From a checkpoint of a small transformer trained on Wikipedia.
Size: 18 layers, width 192, 3 heads of 64, vocabulary 7829, 24M parameters.
Architecture: RMSNorm before each block, rotary positions, no biases in attention or MLP, normalized queries and keys, local attention windows, value embeddings, hashed n-gram embeddings, a smear gate, an embedding shortcut, learned residual scales, skips across layers, capped logits.
Training: 205M tokens, 6254 steps.
Each number is 128 + 24 x the weight over the matrix's rms, rounded and kept within 0 to 255. Layers, rows and columns count from 0.

# layer 15 MLP up, 768x192, rms 0.129, rows 608-660, columns 64-127
[[145 121 129 133 119  99 172 135 115 124 142  94 161 137 102 176 126 107 158  95 105 143 106 146 113 166 133 120 142  92  92 140 138 148 186 141 141 122 124 160 137  99 111 144 151 133 115 121  99 141  71 106 121 124 122 130  91 160  80 106 115 156 139 122]
 [199  95 138 122 168  86 152 158 130 144  99 123 170 140 128 124  78 157 126 193 154 149 117 150 136 125 148 118 143 121 141 113 110 145 168  78  92 143 150 164 135 182  95 113 119 105 193 114 119 177  71 138 107 131 114 202  91 119 140 107 148  95 128 135]
 [128 135 101 140 141 105 133  99  77 120 120  70 116 144 215 161 133 130  99 119  99 129  86  65 150 108 117 111  94  89 140 128  91 142 130  99 102 103 178 145 117 167 141 120 183 100 137 131 159 141 148 158  89 124 145 104  86 134 102 126 131 142 141 154]
 [171 168 102  72 105  83 113 114 117  45 121 143  88 164 108 173 155 123 144 113 142 140 138 116 121 177 187 138 119 130 106 120 137 150 135  66 135 125 118 102 125 104 158 121  80 135 118  64 150 141 157 174 124 125 108 125 167 131 101 128 125 123 154 173]
 [154 107 139 126 123 110 101 169 144 123 122 150 140 149 118 129 121 136 182 125  97 166 157 137  78 143 187 114 109 154 123 141 131  81 145 144 108 160 154 141 120 188 116 133 124 146 152 115 111 194 119 145 162 116 144 126 131 133 164 107  84 105 128 125]
 [146 134 163 124 159 112 167 106 149  94 101 114 142 108 117 118 158 124  92 154 125 184 158 131 110 130 133 127 170 122 125 143 155 155 132 110 148 149 132  92 122 158  95 160 171 122 189 110 111 128 105 111 121 175  66 125 109 135 159 161  98  99 145 144]
 [140 124 131 121 122 132 116 144  92 156  64 136  73 124 142 108 138 180  99 141 203 130 152  43 124 130 102 144 128 144 125 123 133 126 185 132 131 158 123 129 131 121 139 108 182 193 107 102  93 120 105  95 139 131 119 173 124 106 129 145  87  99 144  94]
 [153 115 107 132 164 141 134 199 126 136 121 151 161 154 118 120 138 159 139 150 161 112 171 165 127 126 140 150 143 151 146 121 116 129 127 115 165  86 132 130 102 181 136 120 144 129 142 122 155 113 149  87 118 105  97 158  85 150  97 105 142 150 122 123]
 [138 154 169 127 158 177 123 128 175 143 122 112 122 147  95 118 127 164  49 112 167  71 112 127 161 147  91 165 115 102 132 110  84 104 152  64 172 159 125 149 139 143  99 124 111 166  95 137 167 116 130 157 138 116  94  84 171 115 119 183 127  88 129 134]
 [126  93 125 142 139 130 130 150 142 147 127 116 115 174 113 110 128 151 110 121 149 106 112 156  92 151 159 107 111 103 118 148 136 162 156 115 100 117 144 125 129  97 111 130 153  99 136 129 119  82 103  90 129 125 145 135 141 133 178 104 130 135 140 136]
 [132 161 103 111  79 101 155  96 163 182 108 169 154 167 180 135 124 100 159 131 138  80 108 140 118  99 176  88 116 141 135 160  98 166 109 153 105 122  74 121 104 131 122 154  92 125 163 103 142 108 116 114 122 143 119 106 121  88 121 116 101 195 109 133]
 [128 133 155 159 155 135 147 118 146 141  91 124 147 151 109 115 128 138 142 125 123 149 138 134 132 141 110 102 109 126 100 142 107 138 127 114 117 136 143 135 137 115 143 116 140 112  86 127 142 142  63 129 110 135 126 125 141 128 139 143 126 154 149 139]
 [ 70 117 125 111 167 154 116 177 143 139 106 177  86 122 154 124 140 153 109 109 215 121 190 151 120 104 163 136 146 119 142 111 126  97  92 169 118 165 123 118 153 155 115 151 128 123 109 137  92 102 143 113 163  95 133  90 137 130 136 148  79 125 118 148]
 [110 128 133 104 136 123 117 116 159 118  99 126 149 158 149 156 126 127 112 133 165 134 122 123 119  88 118  73 112 134 134 128 146 115 161 108 142 127  98 165 148 167 145 126 118 116  87 112  80 106 112 125 119 131 170 137 127 105 134 138 104 135 163 121]
 [133 127 122 156  87 134 118 126  88 149 117 138 162 160  92 146 142 120 180 107 114 151 153 136  98 109 117 148 115 131 143 107 113 132  77  94 153 104 157 119 146 156  66 135 137 201 167 156 142 138 119 132 105 139 192 152 122 136 106 161 147 103  82  83]
 [145 124 108 103 183  99 142  75 121 130 106 127 105 120 114 133 106 100 129 131 131 118  63 111 136 121 118 120 133 113 128 129 117 171 101  96 140 154 185 161  74  82 119 130 129 135 122 156 112 135 128 136 111 118  88 103 146 158  83 129 169 153 122 140]
 [134 121 139 134 152 155 151 145 124 112 102 104 120  94 113 155 167 127  72 124  99 176 151 130 118  94  86 100 133  88 111  95  76 106 173 160  86 104 147 145 168 134 113 114 137 127 129 189 111 146 119 106 100 125 136 143 104 132 150 136  86 141 132 134]
 [ 92 134 172 102 128 161 166 142 114 133 110 148 155 141 136 129 111 152 101 113 116 171 151 146 112 159 143 110 140 131 118 143 156 136 123 139 142  93 118 141 127 110  84 131  93 123 150 126  89 169 109 105 129  58 118  99  61 124 129 116 119 112 101 145]
 [141 146 143 159 152 159 120 135 139 139 139  91 107 123 136 132 149 148 101 141 144  90 151 130 152 148 150 153 130 123 151 133 117 145 138 101 134 125 138 119 143 172 134 158 138 119 152 135 101 158 142  98 115 135  99 142 135 137 126 136 141 177 125 149]
 [124 113 144 134 158 175 119 115 105 121 140 130 107 138 138 103 189 110 108 131 137 166 145 158 150 150 142 125 115 147 115 116 140 119 113 170  95 129 130 123 137 124 131  89 152 127 109 134 147 104 118 157 115 110 116 124 167 171 109 153 108 151 132  98]
 [132 169 149 120 159 143 144 134  99  79 111 109 138 132 128 137 148 107 143 131 173 174 150 121  99 149 110 130 128 148 137  99 162 112  82  96  72  94 131 172 149 116 120 128 115 113 136 101 145 129  97 121  77 101 159 154 114 118 114 126 157 102 116 111]
 [120 154 108 136 117 130  87 148 142 155 141 107 124 115 208 123 152 119 175 107 141 139 141 141 174 173 149 134 131 118 148 115 139 109 130  98 139 200 138 137 100 175 117 135 147 153 112 106 117 121 105 124 124 113 149 148  93  93 126 135  83  75 104 150]
 [146  88 115  94 126 125 119  85 121  92 193  80 129 138 149 140 150  95 129 119  96 130 119 111 149 158 125 154 155 138  92  99 133 132  98 152 155 132 143 168 101 125 158 119 101 129 139  98 123 139 149 129  81 154 156  90 130 127 134 135 159  93 136 129]
 [ 42 159 137 102 118 133 114 102 128  71 112  75 131  94 109 101 144 151 130 140 188 105 120 106 100 126 109  99 126 104 178 129 120  86 151 103 130 147 155 172 151 109 118 112 156 117 127 101 143 205 126 134  95 127 129 151  72 150 113 129 163 122 117 121]
 [111 103 153 126 169 119 179  81 108 150 168 143 128 141 166  95 125 159 134 117 106  81 129 129 134 142 113 125 138 115 131 144 127 108 119  87 120 128 152 128  76 121  85 107 158 114 150 123 111 182 138 128 147 135 120 120 140 118 154 163 171 137 154 130]
 [132 143 154 143 148 125 167 134  99  82 125 125 129 132 103  66 134 107 149 148 154 130 138 125 118 188  69  91 139 104 129 110 141 109 137 133 149 138 151 153 127 129 148 118 113 127 125 122  95  79 132 115 127  74 153 106 122 129  93 114  80 114  97 122]
 [ 84 152 145 171 116 132 140 180  64 190 139 106 126  95 123 100 126  67 118 118 168 114 161 127 120 112 111  97 112  90 170 114 101 108 137 106 108 114 119 154 112 172 128 107 161 123 109 125 108 132 140 119 111 111 102 146  68 145 125 149  60  99 155 176]
 [110 127 150 110 130 193 148 105  93 136 149 180 131  97 120 125 133 141 169 100 134 122 166 110 189  97 141 100 123 136 153 135 155 158 185 154 135  89 155 127 151 113 137 124  92  82 151 119 110 140 142 130 108 138 119 177 134 136 132 140 195 123 149 127]
 [117 109 123  97 143 128 146 104 125 154 105 116 115 136 124 113 113 140 121 172 115 127 102 136 128 132 119 142  74 118 117 119 130 124 147 126 107 110 115 103 131 129 119 118 138 111 174 150 141 129 121 122 122 105 102 129 135 122 145 143 122 134 100 134]
 [142 138 128 140 108 135 113 130 157 101 115 118 166 121 146 126  98 139 121 131 135 155 136 148 108 163 106 122 110 110 138 146 174 165 154 124  99 142 133 147 142 116 137  98  93 107 103  63 130 132 148 124 117 120 127 150 143 165 113 118 106 109 139 117]
 [104 120 145 125 184  75 131 161 121 144 102 111 100 148 174 125 145 123 128 152 129 153 123 177 175 148 102 135 111 110  87 143 108 141 155 125 148 172 184 109  91 133 116 135  98  91 107 102  94 131 140 111 140 104  77 113 146 136 120  91 124 102 102  88]
 [ 92 138 107 139  83 137 150 133 136 163 111 126 148 164 167 159 127 112 132 155 116 112 100  99 115 133 122 171 124 127 107 124 156  90 102 116 144 139  74 118 127 134 130 114 108  85 149 147 145 121 106 103  78 116 125 147 118 126  99 102 113 119 121  93]
 [124 163 128 151 125  93 149 113 138 140 160 140 129 160 116 135 113 113 104 110  90 129 100 139 116 158 117 132 101 139 131 110 149 148 173 121 118  76 153 126 110  87 133 137 131 140  93 112 171 124 137 124  72  86  93 164 120 135 133 114 129 107 114 161]
 [116  99 120 137 129  87 145 138 131 151 142  82 152 114 126 156 149 152 140 143 101 137 141 120 148 120 103 163 145  57 113 140 115 107 133 165 129 122 133 134 155 114 124 143 154 191 166 143 101 123 113 100 136 143 137 166 147 126 157 125  71 112 120 150]
 [151 134 124 137 115 135 129 144 150 113 131 146 147 117 105 131 149 125 118 113 104 118 139 152 114 118 104 148 127 142 115 156 139 129 138 121 126 113 115 137 130 110 147 120 115 147 112 155 133 125 121 144 151 122 130 115 115 105 125 125 119 141 137 153]
 [130 138 152 139 134  79 149 130 131 168 154  98 123 118 146 113 124 140 137 147  92 119 135 130 174 176 124 109 180 135 140  89 126  95 154 133  72 107 121 104  91 135 153 131 102 113 140 122 152  84 117 116 138 170 103 121 120 148 136 125 128 129 127 110]
 [ 85 193 128  81 134  93 155 147 118  66 109 154 174 216 133 108 141 198 120  78 162 135 145 137 164  60 126 114 129 138 103 122 141 113 127 116 194 157 106 141  61 181 190  81  71 179 148 119 211 127 102 143 127 143  84 157 101 125 101 100  75 137 137 165]
 [102 112 160 126  80  86 126 125  84 113  90 172 135 155 109 147 151 144  87 116 128 154 111 115  78  98 112 149 142 131 139 140 111 113 124 105 139  98  99 118  98 125 177 113 108  81 109 138 127 147 108 134 116 127 138 121 115 131 103 158  90 154 109 108]
 [122 111 118 112 107 139 133 154 123 111 148 125 134 139 105 116 116 148  98 112 117 135 144 135 136 132 123 163 187  90 112  93 111 122 147 133 193 118 162 175 132 170 139 110 124 144 104 131 122 114 161 136 114 149 190  73 123 123 167 119 134  95 131 177]
 [115 154 132  95 166 152  96  91 182  85 119  91 148 127 153  91 135 146 131 120 105 151 140 132 148 105 108 170 134 135  97 132 149 156 142 120 151 142 140 157 140  90 158 106 130 100 129 131  62 133 104 119 116 122 114 103 127 132 116 103 112 110 133 163]
 [ 91 152 123 126 126 147 113 122 162 175 127 144 133 124 155  99 110  70 155 132 173 140 178 161  64 140 122 143 118 120 146 121 117 104 122 116 161 129 202 137 123 113 108 134 122 104 133 112 183 111 139 113 113 124 126 138 115 143 122 113 136 135 153 118]
 [127 101 128 159 128 111 116 126 128 169 131 144 147 102 107 114 121 117 179 147 157 116 125 156 128 176 120 112 111 125 169 126 138  91 158 110 133 101 124 129  84 141 109 101 158 121  96 122 156 132 130 122  97 149  94 130 123 146 118 115 109 106 140 101]
 [129 136 116 137 148  85 129 135 131  87 109 124 141  96 143 121 115  83 152 115 133 131 194 149  65 145 147 111 143 129 103 143 140 104 103 139 162 114 136 126 132 156 140 121 116 111 110 142 137 134 137 130 110 144 122 119 140 139 106 107 132 160 115  96]
 [116 176 156 136 139 153 126  96 171  80 143 123 117 137 139 116 132 136 106 122 210  94 128 132 130 121 135 102 118 135 127 128 157 109 136 125  97 153 131 151 115 112  97 112 125 179 131  61  88 127 147 152 110 121 130 149 102 119 117 128 178 135 149 131]
 [110  85 155 131 115 119 124 140  64 170 147 163 111 126 169 165 107 119  82 103 131 142 108 100 126 107  90 110 146 150 154 115 116 107 117 120 115 128 100 116 113 106 141 120 103 128 115 119 115 178 162 143  53 143 109 139 130 109 139 161  97 109 151 119]
 [157 178 162 118 122 156 110  98 141 144 157 138  73 119 108 113 140 150 122 117  97 159 131 127 138 137 123 147 134 100 135 108  97 130 126 130 134 135  83 140  94  95 134  99 152 121 127 110 150 129  99 182 112 139  94 122 156 144 179 163 161  96 119 115]
 [113 113 106 143 118 118 113 193 142 133 145 120 136 113 144 150 125 149 186 168 151 135 148 111 109 131 138 118 101 109 153 124 150 134 103 102 134 155 101 139 128 158 110 159 170 139 106 127 134  82 109 119 163 119 123 169 143 144 140 133 113  99 137 161]
 [127 100 136  97 161 144 154  51 126 138 142 136 196 175 150  72 149 120 175 104 103 143 156  99 159 160 161  93 106 130 152 128 117 108 150 140 148 117  98 149  79 155  90 134 128 169 118 101 112 171 120  92  94 113 157 159 132  86 146 118 121 132 120 129]
 [126 114  91 135 126 137 151 151 128 170 109 136 157 135 153  81 126  91 167 147 116 155  93 100 107 133 144  98 104 139 116 136 138 156 127 102 141 107 120 140 112  88 125 139 104 111 133 119 158 155 117 125 108 153 153 132 161 126 140 139 116 134 117 121]
 [136 133 122 125 130 130 164 122 162 129  86  91 141 146 112  74 123 130 160 153 130  91 135 131 121  91 124 148 131 122 117 139 142 169 138 130 120 144 129 117 122 178  98 149 135 116  96 145 121 120 143 131  86 120  87 142 153 154 117 132 130  98 129  99]
 [132 158 109 127 145 135 152 120 139 130 120  91 135 125 130  77 119 126 152 159 141 138 109 107 151  75  95 167 121 141 131 128 187 140  99  96 134 156 107 154 145 114 116 148 134 114 121 121 123 144 109 112  76 148 152 146 122 160  90 146 109 154  97 169]
 [127 113 147 107 143 141 134 160 146 121 145 134 126 145 119  98 149 162 128 168 161  89 145 114 144 118  86  96 102 136 114 107 168 115 157 174 149 159 168 116 119 140 158 100 103 141  85 107 125 100 188 121 126  99 125 152 151 155 132 125  70 137 121 104]
 [125  75 123 148 138 123 123 151 146 138 166 108 162 151 106 142 133 134 118 171 150 126 122 127  88 123 107 126 143 129 146 127 118 153 123 105 179 168 100 141 124 162 133 118 123 120 119 133 111 143 119 113 132 105  92 109 112 131 123 155 108 176 119 118]]
# layer 15 MLP down (transposed), 768x192, rms 0.116, rows 608-659, columns 64-127
[[116 147 151 138 122 183 134  96 111 181 161 125 146 118 119 179 165 147 124 132 110 121 122 161 130 153  67 112 126 119 133 125 110 114  90 116 118 130 125 121 110 143 132 151 102 152 113 134 121 156 116 127 148 134 145 118 133 158 116  97 147 131 126 140]
 [124  42 175 147  99  87 139 156 108 131 117 149 194 119 112 117 116 163 124 102 116 104 150 111 124 122 102 158 138 132 103 138 155  97 165 161  95 150 130 129 133 147 124 120 135 172 160 123 104 181 137 137 172  95 127 119 114 105 126  91 123 127 185 109]
 [164 136 104 170 108 146 116 169 154  88 114 146 162 139 122 144 140 170  96 109 109 122  82 132  99 153 115 140 122 117 109 121 117 162 128 144  95 150 107 176 142  74 128 120 126 149  88 166 143  92 146 121 136 132 144 107 116 141 138 158  74 140 152 128]
 [ 96 139 175 127 165 129 124 136 137 124 109  59 167 131 121 104 144 200 149 131 159 101 133 123 127 120 109 129 157 119 131 107 113 143 152  95 142 130 154 170 139  69 143 118  93 140 141 121 103 124 159 123  84 137 132 159 116 122 114 172 131 138 124 132]
 [152 122 123 126 123 158  83 152 151 121 121 134 129 138 129 135 159 115 114 101  98 161  86 117 103 160  88  92 140 139 144  91 129 167 133 174  79 109  99 188 131  88 141 130 137 146  91 170 157 114 132 131 153 163 140 124  97  96 151 138 106 140 139 152]
 [129 144 109 124 144 116 112 122 135 168 161 163 133 110 180  79 128 143 131 137 151 116 115 138 124 107 123 116 178 117 111 173  88 151 127 108 129 141  77 121 145 126 115 103 106 131 138 142 114 111 135 130 108  83 117 122 146 131 141 126 134 133 140 133]
 [116 111 112  91 104 148 109 167 161 147 158 163 155 109 150 146 134 121 116 133 119 130 104 126 101 176 144 156 151 148 129 115 126 137 141 125 109 124 132 133 157 102 135 127 156 119 112 154 139 121 140 121 134 140 139 120 118 116 125 117  68 159 137 139]
 [109 121 125 132  97 141  92 144 121 104 118 139 140 111 183 107 144 105 136 110 106 111  75  94 104 121 148  91 144 133 144 104 143 147 157 123 125 152 110 157 139 102 132 137 116 140  70 141 124 124 131 121 160 155 173 126 120 116 138 126 127 143 110 132]
 [145 150 159 154 142 108 109  71 173  82 160 175 112 132 135 114 126 113 147 129 137 135 128 188 131 155 115 122 101 121 107  94 180 143 142 118 121 121 141  97 159 131 168 136 138 163 123 119 120 102 126 117 109 172 143  79 135 158 126 120 117 197 121 162]
 [124 135 145 107 147 130 112 133 157  97 133 127 122  98  99 115 145 129 121 138 134 135 113 133 161 145  93 171 115 128 117 139 109 136 112  72 142 128 101 104  78 142 141 146 133 175 108 146 130 110 108 122 128 165 136 110 148 103  98 103 135 152 135  97]
 [132 145 109 153 125  80 147 150 131 159 126 158 118 107  98 142 144 101 138 139 165 138 117 165 127 153 158 132 139 149  89 173 156 131 118 132 123 131 150 100 152 121 121 150 167 148 144 138 111 122 158 129  80 144 116 116 127 121 187 166  90 151 201 117]
 [127 147 137  83 177 109 113 137 117 115 140 142 102 153  84 145 156 133  93 150 100 169 114 125 148 140 117 147 101 160 143 122 128 125  73 173 136 182  81  73 131 135 136  91 117 122 107 120 122 145 122 149 149  97 125 125 127 119 135 143 127 117 166 125]
 [143 127 115  94  93 113  82 165 164  97 123 141 158 186 121 133 159  82 105 111 102 158  84  46  92 122 116 162 117 121  86 148 121 163 149 157 119 134 136 130 139 114 144 122 134 121 145 133 111 168 135 157 131 153 165 140 140  83 129 104  89 144 124 153]
 [128 130 138 114 155 171 109 129  88 119 104 132 143 110 127 158 114 153 155 122 145 112 128  99 126 152 175 127 122 159 109 122 138 140 109 171 129 134 110 146 144 130 114 151 132 193 102 129 164 138 168 152 117 150 170 107 132 104 122 121 120 103 139 120]
 [ 99 170 145 140 117 132 108 123 130 153 147 115 153 129 127 105 127 135  98  81 158 117 100 112 107 150 104 130 118 120 148  95 145 170 140 142 121 141 132 121 143  90 172  95 139  99 105 115 158 158 121 130 139 157 138  93  93  95 182  78 149 152 134 129]
 [113 123 123 127 103 143 124 155 129 111 120 142 115 118 127 140 128 123 114 159 144 123 131 115 106 116 105 145 139 137 134 152 170 161  93 164 118 124 147 108 145 117 119 131 142 145 143 171 134 193 175 153 136 136 142 134 144 132  66 104 126 121 138 139]
 [106 112 137 127 128 158 143 133 181 106 126 137 182 117 140 122 157 165 112  92 106  95 116 149 143 140 124 120 151 148 136 155 143 115 119 116 108 153 109  97 122 162  66 120 112 113 165 101 136 145 160 137 107 114 157 147 154 132  83 169 152 109 134  76]
 [123 149 142 124 110 144  94 130 151 112  84 152 100 122  89 127 179  68 123 131 137 108 128 154 109 148 109 166 101 158 138 171 170 137 102 177 109 166 127 119  88 132 138 143 144 122  96 119 125 136 134 111  88 146 142 147 120 107 116  76 146 121 137 160]
 [101  88  97 139 103 141  77 128 121 118 125 117 138 143 130 137 148 120 118  94 107 146 105  96 110 136 154 151 129 165 103 106 125 168 136 167 126 114 154 145 133  84 137 111 115 127 121 126 148 120 147 130 150 113 133 103 102  76 101 160  88  83 140 118]
 [149  81 141  79 148 138 170 100 147 172 137 147  80 105 147 102 158 105 153 127 139 130 148 111 157 127 163 143 117 150 152 123 137 104 128 167  75 101 118 140 119 126 130 102 129 156  84 128 108  76 147 153 137 122 116 148 105 118 138 138 119 122 138 113]
 [117 109  85 121 112 132 116 127 126 151 125 123 157 102 147 121 148  95 131 109 136 117 126 115 165  95 122 112 120 141 139 121 122 133  87 165 135 181 166 139 142 157 133 147 110 123 110 144  94 107 144 139 149 103 149 123 103 113  91 105 150 108 145 144]
 [ 96  99 129 146  86 126 106  88 166 109 155  80 168 111 114  99 149 115 130 113 147 170 131 126 100 106 128  91 159 160 118 155 162 183 124 137 125 122 135 114 111 116 158 153 180 117 152 115 135 137 128 135 114  82 101 129 102 110 130  90 170 106 106 121]
 [112 158 161 138 155  90  97  88 139 142 115 147 107 126 133 145 136 166 102 127 147 115 120 136 135 120 140 137 171 159 115 148 107 109 123 135 122 144 136 121 117 121 141 152 114 134 144 105 125 123 149 121 112 135 119 143 144 114 101 125 121 100 189 138]
 [133 132 133 138 148 147 126 123 130 140 170 133 155 134 111 143 128 108 150  90 130 119  98 135 110 144  74 101 135 116 128  86 107 104 134 126  88 174 115 147 112  80 109 108 136 207 125 149 179 182 107 103 170 137 146 146  73 102 145  90 111 185 137 173]
 [154 124 133 152 126 150 124 131 142 133 134 140 140 151 149 179  98 115 136 160 129 113  95 122 156 124 113 147 126 130 134 136 119 131 165 161  86 145 124 140 131 124 156 137 137 141  89 154 115 112 108 159 105 111 132 153 123 130  96 154 130 139 150 139]
 [151 146 123 146  97 116 111 133  88  78 166 120 125 161  93 149 114 122 167 115 196 123 146 100 130 102  93 132 124 151 157 118 130 135 130 192  94 122 182 161 163 140  91 193 171 146 139 119 164 130 157 134 105 105 158  90 104 121 127 123  76 153 119 168]
 [116 115 123 124 132 131 136 115 171  87 114 130 120 128 129 107 127 148  94  72 128 108 144 161 173 138 145 150 131 121 156 129 145 117  83 125 138 127 131 148 148 133 124 113 139  75 138 133 136  78 111 143 139 148 111 130 112 103 138  89 161 189 176 149]
 [139 159 106 140 170 165  99 130 128 137  94 131 115 165 148 136 125 117 114 146 167 116  86 105 124 140 118 104 155 130 140 131 121 140  69 182  99 120 137 138 113  98 118 149 167 190 108 168 168  88 127 113 134 132 173 129 120 109 130 138  78 145 157 138]
 [116 167 140  89 124 145 123 118  99 144 128 146 146 112 117 121 144 119 130 134 164 156 116 116 129 135 106 134 139  86 139 162 117 150  93 160 107 144 139 135 147 145 108 163 110 150 140 128 107 129 119 135 129 134 131 136 129 109 132 109 110 101 114 156]
 [103 160 112 101 131 126 110 124 134 111 145 155 159 149 116 115 133  94  94 138 137 115 139 116 131 141 164 133 160 129 161 181 133 133  83 138 124 139 165 155 145 114 159 133 143 129 167  91 152 162 162 130 158 126  93 143 123 112 127 136 101 122 132 146]
 [153 150 136 146 154 127 151 113 134 135 125 114 133 113 127  94 182 177 103  80 189 127 149 139 115 166 115 121 185 130 146 149 135 138 141 142  83  64 116  78 128 149  91 161 127 128 146 137 139  91 143 153 168 126  75 101 142 108 151 150 109 122 152 107]
 [166 134 116 133 135 135  97 139 128 103 115 144 124  91 123 127 103 117  97 131  90 106 126 150  88 152  76 125 119 128 109 111 129 184 114 139 110 126 121 156 148 152 145 127 155 152 141 157 148 123 134 138 153 106 132 111 102 120  96 138 108 151 134 147]
 [130 112 132  93 160 135 140 131 173 108 167 120 141 141 142 153 138  92 133 137 153 130 147 134 135 124 161 181 137 169 130 107 121 127 144 168 119 149 159 114 112  90 135 143 149 145 107 135 150 142 112 107 104  93 151 124  93 146 134 120 116  81 137 168]
 [ 90 153 115  84 141  92 144 148 126 147 125 108 129 164 127 186  99 124 133 135  70 166  68 126  90 148 118 148 117 137  93 154 127 115 140 148  89 149 168 141 145 134 140 155 119 123 111 124 125 150 115 160 120 143 113 137 143 124 115 140 144 143 107 100]
 [105 127 138 107 141 118 139 107 120 129 138 108  72 133 124 131 138 124 149 141 165 130 125 124 126 136 136 111 167 108 148 173 142 112 115 107 128 154 146  97 110 138 121 150 148 120 115 115 114 147 134 119 131 134 122 132 149 153 119 120 138 126 117 114]
 [121 109 162 154 142  55 120 151 133 137 101  93 122 126 141  99 125 113 139 150 138 137 143 121 136 163 120  72 175 140 140  71 140 129 173 119  97 120 152 105 134 117 126 107 106 120 131 163 125  81 139 119 108 149 163 130 111 111 108  77 151 167 158 121]
 [172 153 124 121 144 129 123 142 191 129 128 179 161  91  95 120 131 108  80 142 106 175 139 117 114 130 148 115 120 171 101 120 114 125 128 154 112  95 121 153 100  69 160 100 168 112  91  86 157  82 120 120 146 176 127 164 111 117 135 133 129 144 116 131]
 [160 159 132 142 155 148 130 148 123 136 136 150 141 117  89 141 140 133  94 144 118  99 114 129 135 166 138 145 133 145 135 173 127 135 102 164 131 139 105 114 112 112 132 134 139 147 117 124 122 111 126 111 165 129 116 118 131 103 138 134 136 124 117 110]
 [143 161 137 149 141  96 145 105 132 172 112 110  78 130 148 123 133  84 172 130 140 125 110 150 116 110 127 118 208 126 163 198 141 123 137 120  91 108 140 109 156 110  96 152 138 126 165 115 113  97 132 125 121 119  97 149 147 122 131 144 144 145 158 121]
 [167  98 119  67  84 131  96 151 139  93 145 118 137 150 148 136 134 113 123 118 100 169  71 110 147 129  91 134 115 134 120 101 138 105  90 119 122 162  74 143 179 130 145 139 156 133 125 133 125  88 125 152 139 130 143 105  99  91 143 125 100 150 154 142]
 [102  95 112 101  96 141  95 155 126  84 142 161 135 110 136 162 125 105 108 116 102 167  76 121  74 143  98 128 115 117 121 127 117 131 126 172  78 117 105 141 153 115 162 156 162 148 119 122 136 109 134 130 149 116 155 147 104 109 111 132 120 160 156 128]
 [123 122 115 105  99 166 126 123 107  87 108 123 164 135 110 171 143 126 102  96 110 129 101 113 133 136 123 168 133 152 125 129 150 159 109 133 118 145 136 141 144 150 143 161 124 167 171 134 150 130 147 129 161 143 123 146  88 101 139  85 110 158 129 141]
 [128 125 123 151  95 136  91 155 178 133 126 166 116 125 152 158 147 129  99  77 112 140  94 107 115 123 160  96 132 137 128 124 109 106  99 114 141 150 153 132 135 117 135 133 126 160 120 156 141  97 141 117 129 160 144 126 113 123 184 137 106 140 142 139]
 [139 126 106 109 102 127 123 163 151 112 130 143 170 113 160 149 136 118 131 113  68 171  59 128 117 137  87 170 142 149 124 124 154 151 110 136  93 134 115 136 157 112 149 125 134 122 131 171 181 106 131  83 149 145 158 140 124 109 115 137  75 140 123 155]
 [167 132 109 141 132 146 138 128 133 145 169  99 108 139 125  99 136 125 118 101 138 110 112 138 110 186 117 127 114 107 100 112 113 137 101 134  99 115 123 109 134 117 109 153 167 149 143  87 137  93 159 127  94 128 114 151 103  76 153 137 103 165 116 135]
 [141 178  93 134 110 126 109 123 166 116 122 132 139 134  98 134 151  88 141 118  62 128  98 104 140 158 128 186 144 104 145 159 108 117 139 137 146  93 114  87 148 143 135 154 136 155 115 129 168  95 118  99 138 124  98 130 124 100 174 117 144 121 136 161]
 [118 123 125  68 107 133 133 116 116  78  91 165 139  99 109 134 106  96 103 120 118 158  70 130 109 144 122 114 125 161 102 116  95 120 111 143  92 161 128 139 139 122 161 120 166 109 139 150 138  89 114 121 113 128 151 131 123 117 161 166  94 151 108 163]
 [ 91  85 123 114 130 130 128 112 111 124 116 107 148 168 104 136 135 146 154 100 105 112 151 129 119 128 146 121 150 114 177 127 124 139 108 189 125 185 162 164 116  95 103 129 161 123  81 153 134 151 128 143 124 168 165 193 118  98 138 125 125 154 158 173]
 [175 121 185 141  94 105 133 125 154 144 123 150 128 108 116 112 125 157  86 126 113 137 105 140  90 130  94 183 134 105 132 131 114  73 145 128 127 170  88 161 112 139 111 134 134 135 110 122 132 114 110 134 127 146 144 141 122 123 113 125 127 164 123 123]
 [ 93 147 106 164 105 150 142 134 104 155 134 109 144 147 129 106 136 102 175 127 130 163  84 148 136 127 138 142 148 124  98 120 102 107 115 164 100 149 135 160 126 125 107 179 133 170 141 159 158 121 130 106  75 126 121 154 133 116 108 152 117 124 121 127]
 [157 135 105 135  86 156  98 140 127 134 116 171 172 116 119 150 116 141 111 142  84 155  84 131  92 139 126 106 116 159 130 126 145 141 123 116 122 118  83 176 125 131 118 153 146 169  92 153 116 159 133 120 169 134 134 117 114 139  94 144 145 158 111 132]
 [157 121 129  83 144 125 159 137 118 142 147 150 123 125 123 103 109 134 121  90 116 141 137 174 107 113 126 122 124 173 114 105 177  95 137 156  58 105  94 137 113  97 131 101  97 151 105 115 140 110  95 166 146 141 109 135 151 145 131 133  96 135 149 114]]